From a checkpoint of a small transformer trained on Wikipedia.
Size: 10 layers, width 256, MLP 1024 squared ReLU, vocabulary 1801, 8.9M parameters.
Architecture: untied embeddings, short convolutions.
Training: a variant of Muon for these matrices, 293M tokens, 10166 steps.
Each number is 500 + 40 x the weight over its row's rms, rounded and kept within 0 to 999. Layers, rows and columns count from 0. Numbers have three digits each. The size before them is the row's rms in percent of the matrix's.

# q: layer 4 attention query, 256x256, rms 0.13, rows 78-127, columns 128-191
# k: layer 4 attention key, 256x256, rms 0.13, rows 78-127, columns 128-191
# v: layer 4 attention value, 256x256, rms 0.166, rows 0-49, columns 128-191
# o: layer 4 attention output (transposed), 256x256, rms 0.129, rows 0-49, columns 128-191
q78 096:505506514473517457500502552440438490517469558478463503495524496548474554540467472513464625547501556490529498519423511514462542561505554487478534529490510543434610573554487457455530455517451474
k78 101:462519488407435556523553466468454472526502529491488446555440491513473550519594458525551518480528512503507492489506550426467528446485544504489530497432567567464460494559487526549517484557471531
q79 109:533535539455507476446524449463438611469430419475498494473430535545515549505496531468531547438434557451469452472554419445497462523477571535485467528507496537503463475480426534548487592534469513
k79 121:567519393467512467527484443510523503547479435491452547497519448501538541528500447513437497528496474483475465563486473448466454505521606552472478563500552460561549490379487516528535524415451499
q80 098:586414445468520399473422536506530420491479533433491438495542523441522553540468520543527520572545475460504497475544478470497475496540480511482517510503497471472464443451528519479561478538497427
k80 097:477482480453407430602480574473553411557437481513516540481530422567485572535519571470480517531531444534521522488488515507482490464438509530479470529490532511441427518399552445563539495469444480
q81 077:474492537523572499524574525491480581514489497579429447482470398471513502475481485475483465523433424504487479490484488607498533517432506450545533521467489494447512502478490529499488526498495544
k81 085:505486524481486458472508483565491526489470532456511532509554504516428504496501504564482478516523471458518551455457573467525451505430469521545593505564546520527517514524511514554490475528518528
q82 102:433574499487511477506536554486458480486472455526440536498497543477525474447503519525450515499454559505505487459546530440450471500431479500510464516512457456524422460488538496509524586575576482
k82 101:475489569514511514449430456484503538540478466499509605452537493498469550494529501525518555524428565464563485462555497500539483501490555515539488500517442467517509519532490557506499574465539474
q83 094:462499548565535523496481474494493523484558423479570456494494463574445419519488541450535453508483526529496515598537457507540560478460520463562536483492497530451464488529483475555532544514474543
k83 089:510466482513578560496504474594519529461476496476568545549490533505548453521539480535487437489501467463469479486467412517590499475541575503558534516526461488522453526511437496552468533490573553
q84 082:561518487483510439489475569419451476514533499477496501526493567571477446522492478504474509449493511490460524446493527481543556493429508543484484536501462526464537457466457451546463476622462468
k84 087:478501535508463523525564510485505520667549542486533543519446536502482468548469514553462503468462479418483484531536496442512491443451536533473535454447451522555497518504481499505534507489443471
q85 101:511484473458469484528515576484515523469475535482559370456487492542516580488471544467477507544531449509452499604470480585527540502504479478510497501562488510480478511497524525487473535498409513
k85 107:499564482551475470450550526526397487533537561476502493498555553578451506444488536496496473533519509539443498555485433515514470499507468515476544541485504444498486461527512432418465515494497478
q86 100:515460578514487520418447448601540507538460548525614541475447558484452427525526496499483528530530461440543527528496485471531530550533526499426491482450495461475544479608471526502585523484570534
k86 096:493506445539459521482594567457520536511496447530479495536434473527568510551458547523439480465483519480467538486475519400526467482455472534503416494434556413494539567506534530459469468532476467
q87 092:492463499434498498530490523444532406513480433513453534487503545526469482503496570403500537465502537419507540442480486524552470523491518500529504514508467541553512472473485505481554498530520516
k87 094:512541500509462466497500533394543507473506477484486529523529503517486514492463495440518519539436464493477530537486451503554447501532518457516511497480532477491427464515523529485575492447529565
q88 099:501478529554481565488440512556599598442492434571532540539448463501498470442477505544472459470488513443488522510543433427465545484487410540553532501487493500547404477523545450491400525540546521
k88 096:472534475523531493536442415531502493525445571477448449482479539568565495571502506476507483513580465498572525538467530516524489556456463532487575525513479480580502578431496498468451506514540473
q89 094:524608517542525580493522450489472508549522537511531491467425488482489516576580498464579446496487495559500466424421486548477567459467534476522545565541468547501523531495521554506510398514463537
k89 103:467482470500518515512548484472481449485489519638523445522525587507560431568540474447535508458496578463514472495372559553461529495500498549526467506522461517494519478499494578558488492489520462
q90 105:552468503480475517563510432491498465557537563496542498521501410513504532416487451499501401430523484574529478507510537483515527497562561458487566508501530457491552471428475506446519515530513499
k90 099:516490576447502513546521471522542521451504523441512578466534435499476555459539524525540469480529528465484531497530485435428469392532433490448500541486560471516544474486431527477454537525462435
q91 118:461450558560515507519447537505555426576472479457468512503501528502446489519501573471527488533560504552502486493436452502466500520471508444498538475515451537486551488544490521477559438491515426
k91 114:471497491577468446496474546497611454505524511503488536536503492502556484527483563543552518516516444578511515515519470448484506463435522561509556437416513571528437594509492486491479483540476479
q92 096:511476471509490488539574505594469575421501503467441493462488520473486464564512533561480545532525565496506462511509559420496555426485397498527508522494473492554414445428479573511435547492512527
k92 094:471462522493455507563492467515518459524441463463471480522533533466503531459547501485451473508501444543495529466480542545488531437455485465499475493559543552444477511518436468464508497528487414
q93 104:559428482518449443475475480536530466493548541534475585454491551472485555511488499545467599578484514468504536491507532470512516554463577471452460528525554531476495522480455461459607568488515559
k93 109:501531512502516571465550463446555571487466461533508503523497540541462566522534485536518504485503501514527541508536451488543503495496533574448484559505522537472555479478521509468487531485594530
q94 105:477516438484521517517590472419490480487504485555440492439442506530580501494537490530453481505440551452534506511527511456490426543491545500509528479560492506543561490522478469482502555500537542
k94 123:501460465476469576515481455518517552550496502457521499468485532517584482467559518485443462497455520481579496589477499416544469546518578493500553533551524455577575505529443528458487576527471545
q95 099:505474482552444461424553498528514556462554515487501521482627471486496512522486512564441505525491458543542516530510464546479532510465517512536532428440465474483491494460485507554479552511512549
k95 106:499532528506475597439464469511545508464496473514538485508543477499460480520524508460449425460493524516526446506508417496486493441554512479416519485473561536541560513462569415548573513540508516
q96 119:444489523545496506481463467475536502474438523493522440505488483562524409504544502436490485486496499520486463453450527560482530508506448507486538588494483559397546540533588445484489498476546428
k96 105:454412496490483468445463513544475543520545525546474406554392501449541463509475501498549467471454466550455503411454541502479529593492500518466510520512484432538554538526527489537500469515558475
q97 117:518502535452431465472508497500533502478526528500525523410529479545491489616475527546454498470518507482452533497481601502501526450554503528575504450524507535502470527533506400484527530575454481
k97 105:486446473530556543531571485494535500447506526504521494558502472510537519512515465537536465530461478488505504480536493478537461496516464470498543505520582495459537537517450567449475491536510520
q98 107:483528533516472513509559503430519531508527554515485543475471572438464471464508509551455548514478539474541496512518577441508486507479491546546524473569513490547521533531496464502518577510494519
k98 105:461471510514560478513528442474549518459489517483490527501461567444464485503534543564509471533492573461500559479521510456527494466519503472521502543581495515522527518466534454550493536488457499
q99 102:572462495458533547490467583533540508497537579526428477485492494479479522523490495451577576550496507462459552572511445508540411492455556466491481511532448489492488518549458529463482528441486464
k99 100:443470478532520458517503490500512527512559484513437546530493513503538553459571470469420491518480454488419443408504558478488516510455498476580492511506540537467464482455480603526471504491459478
q100 087:552506460489485487498528483445494493406579467415465519493570439479522526508469524417537525483467473509428523486512467501479506503571497436494501525495517424520479503476531479461508452452501539
k100 095:390538472440425602488459546528501520478459480528516515553523554482451459538495473517546550461478500448427508533487462495543444492563550467543458499583500434560445560477488532491465463443585537
q101 098:543520557450439508472446483548472572500489480538477466520486432481425495466483497473552461512509515445541454530576452459495545470460480553494526549536457519531513501407443508497466539493522517
k101 105:525529505483507401448470478550571521444497566445488528504500530522520628449491486457517479453441594435556471492510509534463525566430508506534510471499542469529504545450544442460516497503438468
q102 119:496498518554489434492477531496528485489483509535529540462555529496480545470566549522517478515506597522528465451471550496474549488476429465428505530463457591479477538564524534502520339520485472
k102 110:528521516549476491500525540547538566480522504537426429545479515509519518516557502562489552501495473514506502461508505493463496518539493504477449476481527510510466527549499507511486484524371492
q103 091:562496481536502505535506494479559450464551519449487509511544423472526499544516468540518533462424489453518485502474430414462452512480491478495443465547544444558499478576544520596578497525574509
k103 099:511479492482502500537434434535547502478444477453504477495512473499442467548451585548491542518497527491458559540529475499459532464515529536495460530521485469455401513509463474492453435539528519
q104 117:563496461598508552448459510451496552463460514494505569537587600507517508467569486536457436458534535513441504415502524470546498430530447553427516493398501515529505531479452458497497494558540492
k104 103:543522535455466402487617523485522493510514509484538529446505485450496454528486410510523481451509479484578393518522551521477512529482580498529475520517500489445562523500480577548507419567529484
q105 095:541508442510497550523484500454537534481511502491479566481481469439510533495553539483508532492486574485516504458500470509463510459484513497544482451468496510530400479483531523506556473421543515
k105 096:450569468563499457485497486528501469487461537483462508563551496519443543523476561529518563529463495476504538520529495543563470519517512484509489516496597517465487554498481556403449513518492498
q106 103:555505477476493485560481497431514485568463463421536524485487499537597491520424553501514479428438482546479552486509536460524448559428507560497447465479551453489503509488474508496543512491449494
k106 102:500391455484466506481472496481523522580540542547487519483510489526470570454555525579479516518502527502535506496516582533497568542452544442493539547519490509454466455482531509442594468446490528
q107 103:506449551462535524486529417518480578479526485511483498547412445445488519456509512463549457513557561593504565539454496509480529581501537553478521468549491637446481497528513550514513493467513448
k107 103:550473506504503483494505470535487520543528500512502499494538500523458458454445554509501543489535464511490450560470532564552442502523518425551480556509494508536493514447487433476530496481566510
q108 111:488497506499540499437454545492507517568538531488543526524516487451520503513550506479542480528484535544517475484560538490516572519540409551509475480509449526511493523494608529452545491548519538
k108 116:536541560438560541533568497460545513483472565513492535501478497558498495492493468527471559450477530453473482560472419463520465558500439527601522531499494371546475464528488500437527581521512466
q109 091:496513502516495450509506468496552502465539556524549499481404530580552466535512524506451526507472491520447510524519517504457522536535500469536599528507522488476461504512500488525468497450550500
k109 087:455538430533439522463515438469509565506487531492581451447527463511553497525457538521432434592459446505472490522473508472430527503490546500459498505542484460482451487519520476507546487490560512
q110 105:481515487484530488520560494511468488437499525551523457524507470525565480553540511541491516451526502604435498522502488537454576455580467478493527456496510481472435491522494491530467514480513415
k110 118:423504566536474493504494450543466451455450516488535463441540445501477487560544484493527578512501563522444504597549437569475511437476468522420527537494496525508541504452528509504515481521441414
q111 102:489491454518495531505502569457542508514533472533510492462488505591491554499543469425545530494553424520548536479507493476541483540489439462608498507472541462485488538597543548485510501515465437
k111 112:462484529561522595537440498461486515471504561509468474443511561502443487545467424495527480545562433546482483548431494486550516518547497491557541597537490463504477505515596461618505519472494498
q112 098:527549507507477508577557475469436463476454470509422519526452442450570493447471525532514561471485506553513563521434526464513490479486430584452512450533497524545521485503452541486468514489464465
k112 099:554505517472456512487529469472451487494489566481513478483521492435540442455546553506591517494466475533549470460433453505544534457526479381462505521465525632573534486503503578524468446543477514
q113 117:532533490518515503464484536604565441469563520486553473555498517517539499496533479512522462537568511451495446499480484505515490415473462484546476508438516509503499447522532420479466502481466530
k113 114:501473505530514576516478509540529452505566500521521504532431430548531549523551473537608520461507498509470535524525569484545472459526467528500485515496448569538456529502438486496501605520517531
q114 111:346496547494487521488409474423524456541571488447486522520503505498533538531521540530456503491493502475507487543469453581576503566483538503518534474422461547468528518506499488528559461506594530
k114 109:427497490469564498497473490483559534435526467534480468472507536452548519494453528528441507520421473531576544514417492462489489524492443498470492501521481521569483431465464545531459550497450559
q115 120:536451488501497453554498493525525491531535501495531402544423464519484483520535498475576484469531485539535461509495430530444474510475582472548521486474484502494545526518484533508556500468523461
k115 107:444395458522483485576539531517526522423466443517521382541432447488439471519534375528571466523528462502573478510443457462433467460461527497565514489515547494526556510489488471572531541522496495
q116 092:442527526512532558531546510477474431499480426486544595423457526483511535465458484561458521540551504543475512489498590569516459464482538475440516523483535493593512481504540538554533530565530520
k116 093:506480488524493486496595458488499551435451416411601524498417611471513465448475497471470507555498430526477587529524560456500509484501511551499505484517507558508535585496520536460430528519488465
q117 097:492493528513511571585516457435459526494484479498557523412544540483502554493490510496469522452435486550435467486483457405385456568526497467548462557451477490537553535516582503470456527515539471
k117 101:545516443555469482454521523553501526582547523457530465510511475522500572523477496540483444503504468492532615533509507469514526428490429512530559507479493558444480549378504462564514469469546441
q118 135:503500537512539548545519491577534442466495564504528456516520499505513440547497470479532428493522489512475467455473490521484517472558376526493509498502417568460509456465489493535456465548473421
k118 122:516532514467479470518481484471482526371484511495525531417517523538559492541496510490544548463465542481462487548545473482476459487479507471501551455510497441525544530477486493423444492499529468
q119 096:497505528487430486476521531577514479511494463549488528458492548529490471481505559409530529530515551504524529518511502476454501498490443542476470486559476481490447532480498481440513545552562485
k119 110:565499487494462401506486483553416505494395517473523482530498530505526490461563495414519501539492575512517561493556486475554493492515457559539533547495492514466518403515492561417490470559518520
q120 091:500418543611488479500498559501482499484436514510524447490501472490524579527411517578545440535482490521459556502554453500457576428471496537486543466441486524516409449471473515473496521479539509
k120 094:548515442437567533416418494515539462477502430461440515442505539507551430569518465468502541499499502494512505557436492480524495484538538525462514494511516499496584472513552494544516493535453416
q121 120:507453481536496485470517564466556493419407492399481524477488524495541476545524505580463584514444520419485540443467479474552513440514467491480419517507470417451522487525496457502553508508560517
k121 105:500409514516502535477544479441493520543495456473466504554532474491444476527477547481539557495550513449468537520501530506597487519487518492479504526505486498439563519469529542523530480570523435
q122 100:475476501523543519472509466538562484546541508540511522498533442515449493546475543507485426473513453535458378507470433565462559471512557457602521537451435522530528438502496461525557507517544539
k122 107:534525487510536617521503572426489523487493501488506508538490495556480541432506513526569530565510526444575550518524441412507432473426531562507497505485533452520527493506470553500554516559533505
q123 102:439547475463498434491515499467495501519433517501496558484512516515508496499468557521469450499457510515516525493462493538543455504489604427499515497527525483443530530551534540503539527459515460
k123 113:555504441505518492467518610437479536485510455473484466529519487469507503497463518498487463566467438501499465600472489483511535536457535529455536546504536519416542573485499562535476559536460538
q124 107:473512501495492536536537594518434512468569510483483421505557417460519529537480448506398596524480471525468550506492541538559485502451435463533468517473574451447473491526569477516541501454445467
k124 104:461556545504531546514513502488499552562543518507538498503480531522434544455499446463514542534490503489506459445525464501489493498533548478536461543488467441485489495405441453509566579432521445
q125 105:562550475497547510483473525527454532389468435477492465465468561466558445536527511493514487549553502533523581562488535450502511434505534526521515505484492515471465505517474471459406575467538505
k125 109:556564466534515516494439512483513507438511486475518450451474528505536496501489499431502474489508537498451557505570534419507527483503508493501516523468490486474509462500565533481475534461518462
q126 095:457493514508516511488519438520551485485506538554478506497487458482525528477516541486498469495447511495428528586481579531446529567510506460538494513451495484542490489478503540561570507534547553
k126 103:426488553459501496441485406497459499538555438482436512514507411492489440555465487519492451475521467492450554498537571543464553527525470539456576523460453426527471519518548536519549522512510539
q127 096:516473456552468450420554435511459536485521449520458419450495529484527492478549458474475584507479571490522472506497482540539568542567474428508503512528433544527433445502479507511547473454464454
k127 101:512510536458542426499533522498544571516491498487457482563517457526410446539511500466547527528460471489550504617524413506453570497539518510417526547561467470465547501475533462472427491571494545
v0 116:552544377546487508518489511490520541497508510507520564507500523437474440481460505443504459505530471532587501480522488442478510456478483522540426572596454534505417454450517576512514510436459565
o0 108:514480519492495460545493471484565472516505504515458494502490488568529475518519466573530494478504514508546453513570485497552467489610549482557483487522533479492524502454439435411469548519513444
v1 102:496502456463557440483451495515518553525406487519532440434430514514536486559442520434478509539507567418462413521462506580463525463563512509563521420549490496401459522461494549504509555475541515
o1 100:498603584483469540490502559519490545541550566469432456484527523510470479474493508514521546514426525485551529505550533461511442525423515457492490483462473447596559531443440472432466513559546498
v2 102:560489453480510539499520557541521570479499478488525466505508546470481468458439484567526515489503571532528522509597505518489505474499524460455474474428496419542480511447514517498491483434518481
o2 098:497487419505487494504509435474499490557488515500454546550477513514531476510537485493460555469491544482498470522506504453552524389449453492516473507535488503443482449419510524546583475503581552
v3 115:553493493473422560567522518444517552530504468446446442556454447507536503483463551517452551537414534617453496424487515503451608489500490484524471498486470528483405573500576476544522556482525570
o3 105:531544497602578544525490510565493486512564478516524453506495522524415519474518448571481548429614494537473464474515470497564547429560514521522488498533414478471475442527458558458467483527443527
v4 103:534567480453484503430484478509551499490525561476493521417588469535489537453537528527475463461486431583455445490479514475540529470479506473443540463518537468508498492434520483464501453530457496
o4 103:495497557475529610528483543568548488562530514466552604469469469459501541488464516536533532486450531464502503486491460506512536561467452487442469476528530434533481500505429506484556519538424511
v5 095:533541532377573512563533542491544472521558562491543533492478532530464518510449451437544420522543493497486542498424509530462504488409434504515492533487567461488563457496396494508463512547596427
o5 101:519462501587539436570442483484517465520562461534468504512517464440463549513523461566443504457462440521534480530518509507353518486577468459469519471494517498454503577546503515457519456551476502
v6 095:520608519564508460420470499421439504514565497404438473410456454457400534492537454541468495428540501498509473483506522488441571499545454495459569517497470490530484553514505428534542444499465518
o6 097:458551472511540513525481486534495555541550415434593579509486566510600478508524498421504465491457567470620497568513508482553498487475495498474491461505491509490493420466516500488549506435525542
v7 101:447503465508504547542461543427431515479532479447509492489490458514545501454519560476494538517471493413536511591529441496487502502480553535487500550544517453528469533576539538537440514550455517
o7 101:446437496506509480556499489583511431503496531500481567489497483487439501477480500375480550501441468514545556528488518506533489520406506554544459443490498508456427474493506530531536474464508540
v8 091:528502454544412522472523534486513546593550496450513521452465509474536549522498513431486496502480556490503565550512551454455538459489498432566446496476497528562458575565515546544464516516519448
o8 092:502489440522464425562503511480450487512548445520498463548563480529544507534493416485447465507525446486491526488506518516513519441554589504510558574505550524465520492499541504534542476473568566
v9 088:490519484524457510466541527511488495460548502546543463472564492526580531478513521463402478532527554567464491518535418492520545544438455504505457582491478483504491451451529522481466502494520550
o9 095:503573554467630542497508487527523514422459540551492495463522418568525498433474446476473406505542460526493565447492508463500542479508505470489459484535489533499481439478510457457518524480503492
v10 092:504448499550457511523494512504497471468579548543524497495547568549483487458495450489497497574507539515465584514514557535473521459563451491512505411505568506551404507527510468371570537475471510
o10 091:491493520509531471435480658480527506465534421463469458493434517497545478485470508585477517514467549482502503433460573512621513509549433448439472560456538477501488507507511507470576438495466597
v11 087:516506524486434539487483433454501503542500477586430504479482589508464489427508534468478537481585517413474511534412501484450522492556533463453537547517387520428501530514478474475551481446518506
o11 092:537503481494506456495431525569507514520495477520519557459517563544570460520475510505476551498572502402481561537550565486515469457536534526459515545475543527521444475438486496462510501582483411
v12 089:518563496550443485496481462536510496494499548501558459497563519484547490474577505472560521483541504496470496494486447500526477474492475549521523456384571518487496492510500462484493437507468468
o12 093:439551450496536578558562531566514513469552422522430586572473513540523486501462460494604473476476488476534507562482458474440484533500539493552489536486498467514577453531476458417492437472525458
v13 104:460540584465511523494555538474475543486505496540458494469476471512535485455465473473436523461424465469535454536528506453528512467527471425486516489540462438486535494518463487584402506484498573
o13 095:571412435539494450525473505506540635523519475518474540441547506498554559473426504458528474540478473559520434545561508493445519556476474470480562490436440549554513502495601492484482516460519468
v14 089:487449512541477530559487507547542416429499479521433544551522526529462506468508497536408511500498472482535549528514490449465525542473491477552426521466458461462514416488474604540441529491563477
o14 096:533507392490537482494479512511497454484486529500524479551609480488528550449477450484467503461504476415419504532520576543450522465533474562486484531454562503512514466544527485505480468488524476
v15 100:445533478456585472467536500512485520539495443490534532513475455568555539538472519437600519512557499544501485486563470439463478528516541466510574470448467500545521461482457413522481505492517475
o15 102:474452484500497522523520534483543515524510499455531528529503467506427496496477519530472498480446514523487498377516549437514487539455462481518482502529488501496573445457502557520540461477484506
v16 111:513440467548563440503487459495500489571499450580447526599563478458514533449520505486434477486583494514515455436515499473489473440520538512506446501475526495549534537511592487537545493465428476
o16 103:475455446463489498485478467487502544416462535530507523511496500465570468485458466488531545491487476523495530541507461554579469529537489595511463449548489460482524530485503521456487549430491514
v17 106:453442572475507466491518513450490475505538504548508463451515408456473538466478511505464575434523516485532451527470532513485551454479506536456544500593457529502541620486513507444533533484510443
o17 100:393541447561466533474455497529490513470466498614514505541491526518524366549513533521485572489444483533485525550553498497544489544621546553497479475450429519549498449492491467504493490455481505
v18 096:483539507489472422541560520466552468522498523509561426508529472533518526538538487554543520436514549517463471480491542458507469488491460502454499504452497425488470543501415527463509564547507469
o18 101:538544549442519528493490495573500483527549487492512435444481464477554482498544448429512453460490511557492496525504504461500418527476461510480492545514446492521457506511518590449511485519520480
v19 098:537591528444404553521474486559448471502512489550435459505542433528462462469517508443502500512560538543548460446546489518434545562455449478511575531490467423497522523518498568518532489516452564
o19 100:440519548445462595451485469480421581483436524532546470471496446519522507484535503572513489467464516467483486481541499502472471519548497482465481516556531477513539546500510450446466551506574528
v20 094:421542509456494496453517526496486536572494514461557536422564507515478510526443540510520550506453559500490486483573504476499479482514547538489505527485503493410520464518474457471453563476483509
o20 095:529491540492534475475501491486488489497465444494471537477497555538529549450540491506460510457474528539522459534468498503475485529557506503516525525516493534488516457454508514497451475470485475
v21 096:533520453442478472546460557480523450528498453534480453539431468548519504499499525444559511481472459510452421471460502524475469486479563497454502501532497512460535548489468402618423481515495511
o21 100:486509483502501545460475472500506480536489543520394526428476492411489444424468504527535528524544541487469519581508465430448464491577458570521533488481497530471522543482519484502526561385492448
v22 102:515529464414479518486523482483553459539508475562482449463497514498462570505486516508454486433381500517450563546503524514533536522492531495391521506460487543463451555570534446534572504496504498
o22 098:450528506531502545429510533556530560492575516447554519499422533505492487496532488511458425506590430407485502490416484485472428481463445522526578476504481550501464475461429479520480594446461490
v23 094:528505501569482566455565477483447544536576515376510511534495512437526519495460478487520472445495511521526545519499490522475567499532505516498535527460491552544562534486479531508552443510550464
o23 098:440495590559518543512548497454504494518437475463556448499487503505515504481385532474494342558488577491445555484511514529496517525472489473508486559400476460501462492494502570547460488496521481
v24 095:477473454586497513419512459472527470568599522535436534477514537479431555556481536502459494540511474491502471491477510564442535459484504479535473514503525497495565440463600491510544511565532476
o24 097:510473509495478561487510466517469516540497568488538505528464529485557479581573486527511471555473507513426489412498532510523480461548512531466513539491557611476485508439525537530427479549503448
v25 104:465515478503502511529520496502482540505562532506473510475411499465518561497481543514488536590463456454433501482520483529528509441458533493480570531563504515504414443526466477454454526531467512
o25 103:489443504544593532515463459490477559507506512562443471475559456571457531568474502506510488482518511536482514524507442425527514527582527576534518466500521577513560531476564488531507491523540433
v26 097:506453477527490475499499456489500470534517451484435461410456461492515500472472548440539482461533520527524598481507507470418518500492554438463416525462480490523447489570490481465471486527514511
o26 098:446472561624594468563496430597515525552541501533571479508476553469568552567555518503449480510465575523523426478531465507576538495431465580457522514564460497509452571518521520549496451506541457
v27 092:459468482434513503415410583468462518470551572514433518527454572488486450526503546533532586524443612514481478489514506469495530470491507515539485523446554550612546519459461474537493510488401445
o27 100:518558531485453415443490473493485545545424543515488497424513485533498439401533451482483454428426525496546550514532473477465546498443465539498558553498479493552519536518522498561495560539496520
v28 088:458517531529496505426370505465487463512504395516520551509552526580437455539509456476492468487582477516479492452522466453535473552512518516466497500515497498517498449588494449455533514506525475
o28 092:476587510566414528524493562488469565507468486475451476502542504494491454451605505486493495494508502509502521498535527413522428458588491462484497533531566465498538569533514525517476622517430531
v29 102:458485498552501518481446420501531520479499518452534490503523503505479536526478575522568515474409580497458490479456552512470544520458502515455462510486580476487494485460543464496471453564487474
o29 098:489509478542484522465459500562498446457466473465506520528519449483478458473577530499505493546478535508463490524492475519532498457509537559537549540485495485523475479522413546459532526543504553
v30 095:480443541501435527489471447511447494501441516476484488491522524493456508495509562465507523502528564496480496528502499535449531451432515557535477563460512567484486641463518477586477473413454458
o30 101:512558526510505497506547607493476480565510529509495504453460439520463407556442516608515467535432468451497516525557535468522489554565545486465529498540507475489476460490521509535489498523452504
v31 099:489482535490497497532486500479526484467484523508530505501543501505437481519497452532517545506502628434517484446461559525517482502496626522528474532466473477523624587459499506570431483542502537
o31 097:534425496480516517529545484542473518551535478489539487535522506546452541464436533449523493509481497496508498513449523568499449609520509510421541535601520584466545531545527557530584557485492487
v32 097:557504494484510547563497545525492512483435520490461499469517503534483540487453593538491445519534416528445535488491517463505525481489490537499457456481584551507530522459471503486475504479516406
o32 093:452466518483516463490529456551538518469454515590486571540551543490544545525481544475535519457507442435459444515494523534459516453523523467450524493419536423430531577537484515516496498524447540
v33 093:533484461478490462440486487485459514481499496471462567493532486479524522511562543529483509429437475525489462551520550509461455491494493457515456506469526464524452501519570499522383513446496499
o33 095:554505448533583454458522472506540515483549460514558454453496485501509503558525546469550471487464573464567499476573461553521505534535513496496536515488520533417475551512515491510507543481487534
v34 107:492578487562416544496484466559495434453570476563488558539512453445469484506494505461477503504528540496431477553482461539459506520496440477497452448497547485497510493527503496483473494519413439
o34 101:545512455483524515570504528534487520449479508480530473477499534501443460521465507503520543531451480555521546420499551512542542489467474469537494486510398549560411458576563508546550525522464591
v35 094:486505438526519553487517558513513517419530509446494480495541444563499553482503535559471470562574524550468536541508433513508576475556497541520505506514468473487502443492469388513529476522518514
o35 095:507512525471465553511480490485480462527512478505420503463519449544457507518516524500451404526513518565516491509486503522482516459530571474529488512531472481455483494509511520480423487487459497
v36 090:520528520488517577428550574484473448520491466515489504541377481487479472445486427570466506470580476472410526461549440441452526514509485405556464494434517479507537436490510475531471522517499483
o36 093:418456505465505484500513512520431525434492494556523497539529564497447549447420596468553465462572482459549499498511481491485416497464477533504442477423534524466521543501505508528435493482537520
v37 094:520447526476488494540495503457541497498532478465535510483537471575485486486402465491495471536498492495539513503502477444470422516470595540460498508518569462426465537514489539523459531543541508
o37 091:518510463478425577561507477485501565480532543509479525512437448456526426427496495545500523519562462484490604493515518492533516541461532469531472520436495513472532474486555572450519537494426474
v38 097:490512546505500481496468462489470493443538524420494564508466486494531519500499507474517444441542447526515501539537457516534608483425582457469562534521507474484581492440467519550477555468442478
o38 103:530489538519516542506545534456462551467447460482464512481467516494552469533401529543472479480530533523470462507479466410497506511512527480511501509498479501498533544502529530470442463404509458
v39 096:519590492440512467556466507525488542449441489501462466487508504535547461432458534496520521544505541516508521490474524525520439482520366526510462510538537535511471496411532560471506470544519538
o39 096:461473461525558466542510537546566498476452500478501474506506473465473524478497481454448502516435525492514457485513472507516560451483487466491529441557483435450452502467453549524573417448494452
v40 094:483531489572559505548510518544459559428610524436529508458489566498515392513510494447511564498552523474467470531524499509488505461485482516521511478522457425530471464473472511472495498458460417
o40 096:474493544504495479511527558508513553574465422482578478445441515483502536571484493420476509495463487523469494488479513504500456493498456484454535527561481554535500481451446563499554479403525475
v41 107:531472543508486455400503467533508448535500481533432529456453526452551534484519510516499531454522481511520483549487450497485466492512541487478506427480489523495514474528477484482493450537449411
o41 104:511514443572546471465469547558458479465496473513462540524512518471516492512472545466485476559509536506473505536536557479526533436489426543439526544534503579476500494485520506520457450446437378
v42 097:468515434523455509473543533474526518521557449571440413408501494481516540512605499497476506545560541474462479456486508519483451529569481499540532494425479588473444511526456548489548504509505544
o42 103:487479484485508513566519492429542512546503501494585447452521464510507502453466380445527593497564457464458545418544425502526482523517522501475445560566582543471482545486533540409532452495453523
v43 101:473547539438484474439472515486529507503452526508490536457580461492432477487580533584518446555581409478512520372436529541478471539460477514537546527461548511458483411506454481569490485494483514
o43 099:571452494568496472502474497456500457491453487502504502541475496489462563478485471507532539485503468553597478577533543440489466508511499482526496548456474488561579522463490509402470507542465489
v44 088:528468520527526510558518474464602473524431594446473481517487507534533542520464566480528514513426527478436476570475522538539454556415569409412465488507498450525534467502517427489583531515419525
o44 098:562445534461504529511417495513440476567531561555484494397484487482479517517465484493460500534518531451509553517456489491510494519554514529439461527506504457466425508522567449504588472493497509
v45 101:571470486569468516492415456463478556500565499478475524500597528467476595509445438461505554513488494459481463538485483545519492512470528520513510462442494550507444529540509532405489476545516529
o45 099:479552542492464549499558533500445500484442522474485546476513580479554513448452539563531563446492478509459546512526549525547530437510548518453486447452502557461460503500520528467474505508518523
v46 095:445482500484568455513488567614538511532524514541446516496435468441525503522561460502543470533467484493476479490531469547496471509514512462570458501502469419519514511498501538486450510551467530
o46 103:532505521480526442512553467488557495442502494581453504441435523528466548564523471460544544508458541499503465488590464517520584447432500492517573596402564538465498534482527515487563430453493396
v47 093:511448489474507526540529425493487469529430528463465522545541510519481459499509472501493563470468510495515478495491568525459463474459493564412563534429514466483557529550466528433543509525454488
o47 095:455572479396508600522508478523547525529474484458478483430515506559484437440437544487437465410554496463482455547500507511442525558537447498525491515443544546526468563533523544455464445538481478
v48 091:466548566478491527460476518474493497477501533563433524502508509506521524515456517546439555433520552452512463464554476534469544554444489519498484534484472564511500468470593515486504519507566494
o48 099:544506492493429462490472508484496511475433441465587551491453454547494504494517563475532405507473445489554505498574539507544597525577492532531509533562446470486504577471436465531512433424492494
v49 095:509657570412587534520479546499573523540480535480556511488451563573515534496531487497471477419507444433533515548450525480495536449444505504526448428391535489451552544476539443572470469542519494
o49 100:520417496556509558505492550511485476465562489476471489531418478479488461508440471421450528532554472514575468485473455488502504473497514446490534456516510501543464518567469525563470510497427443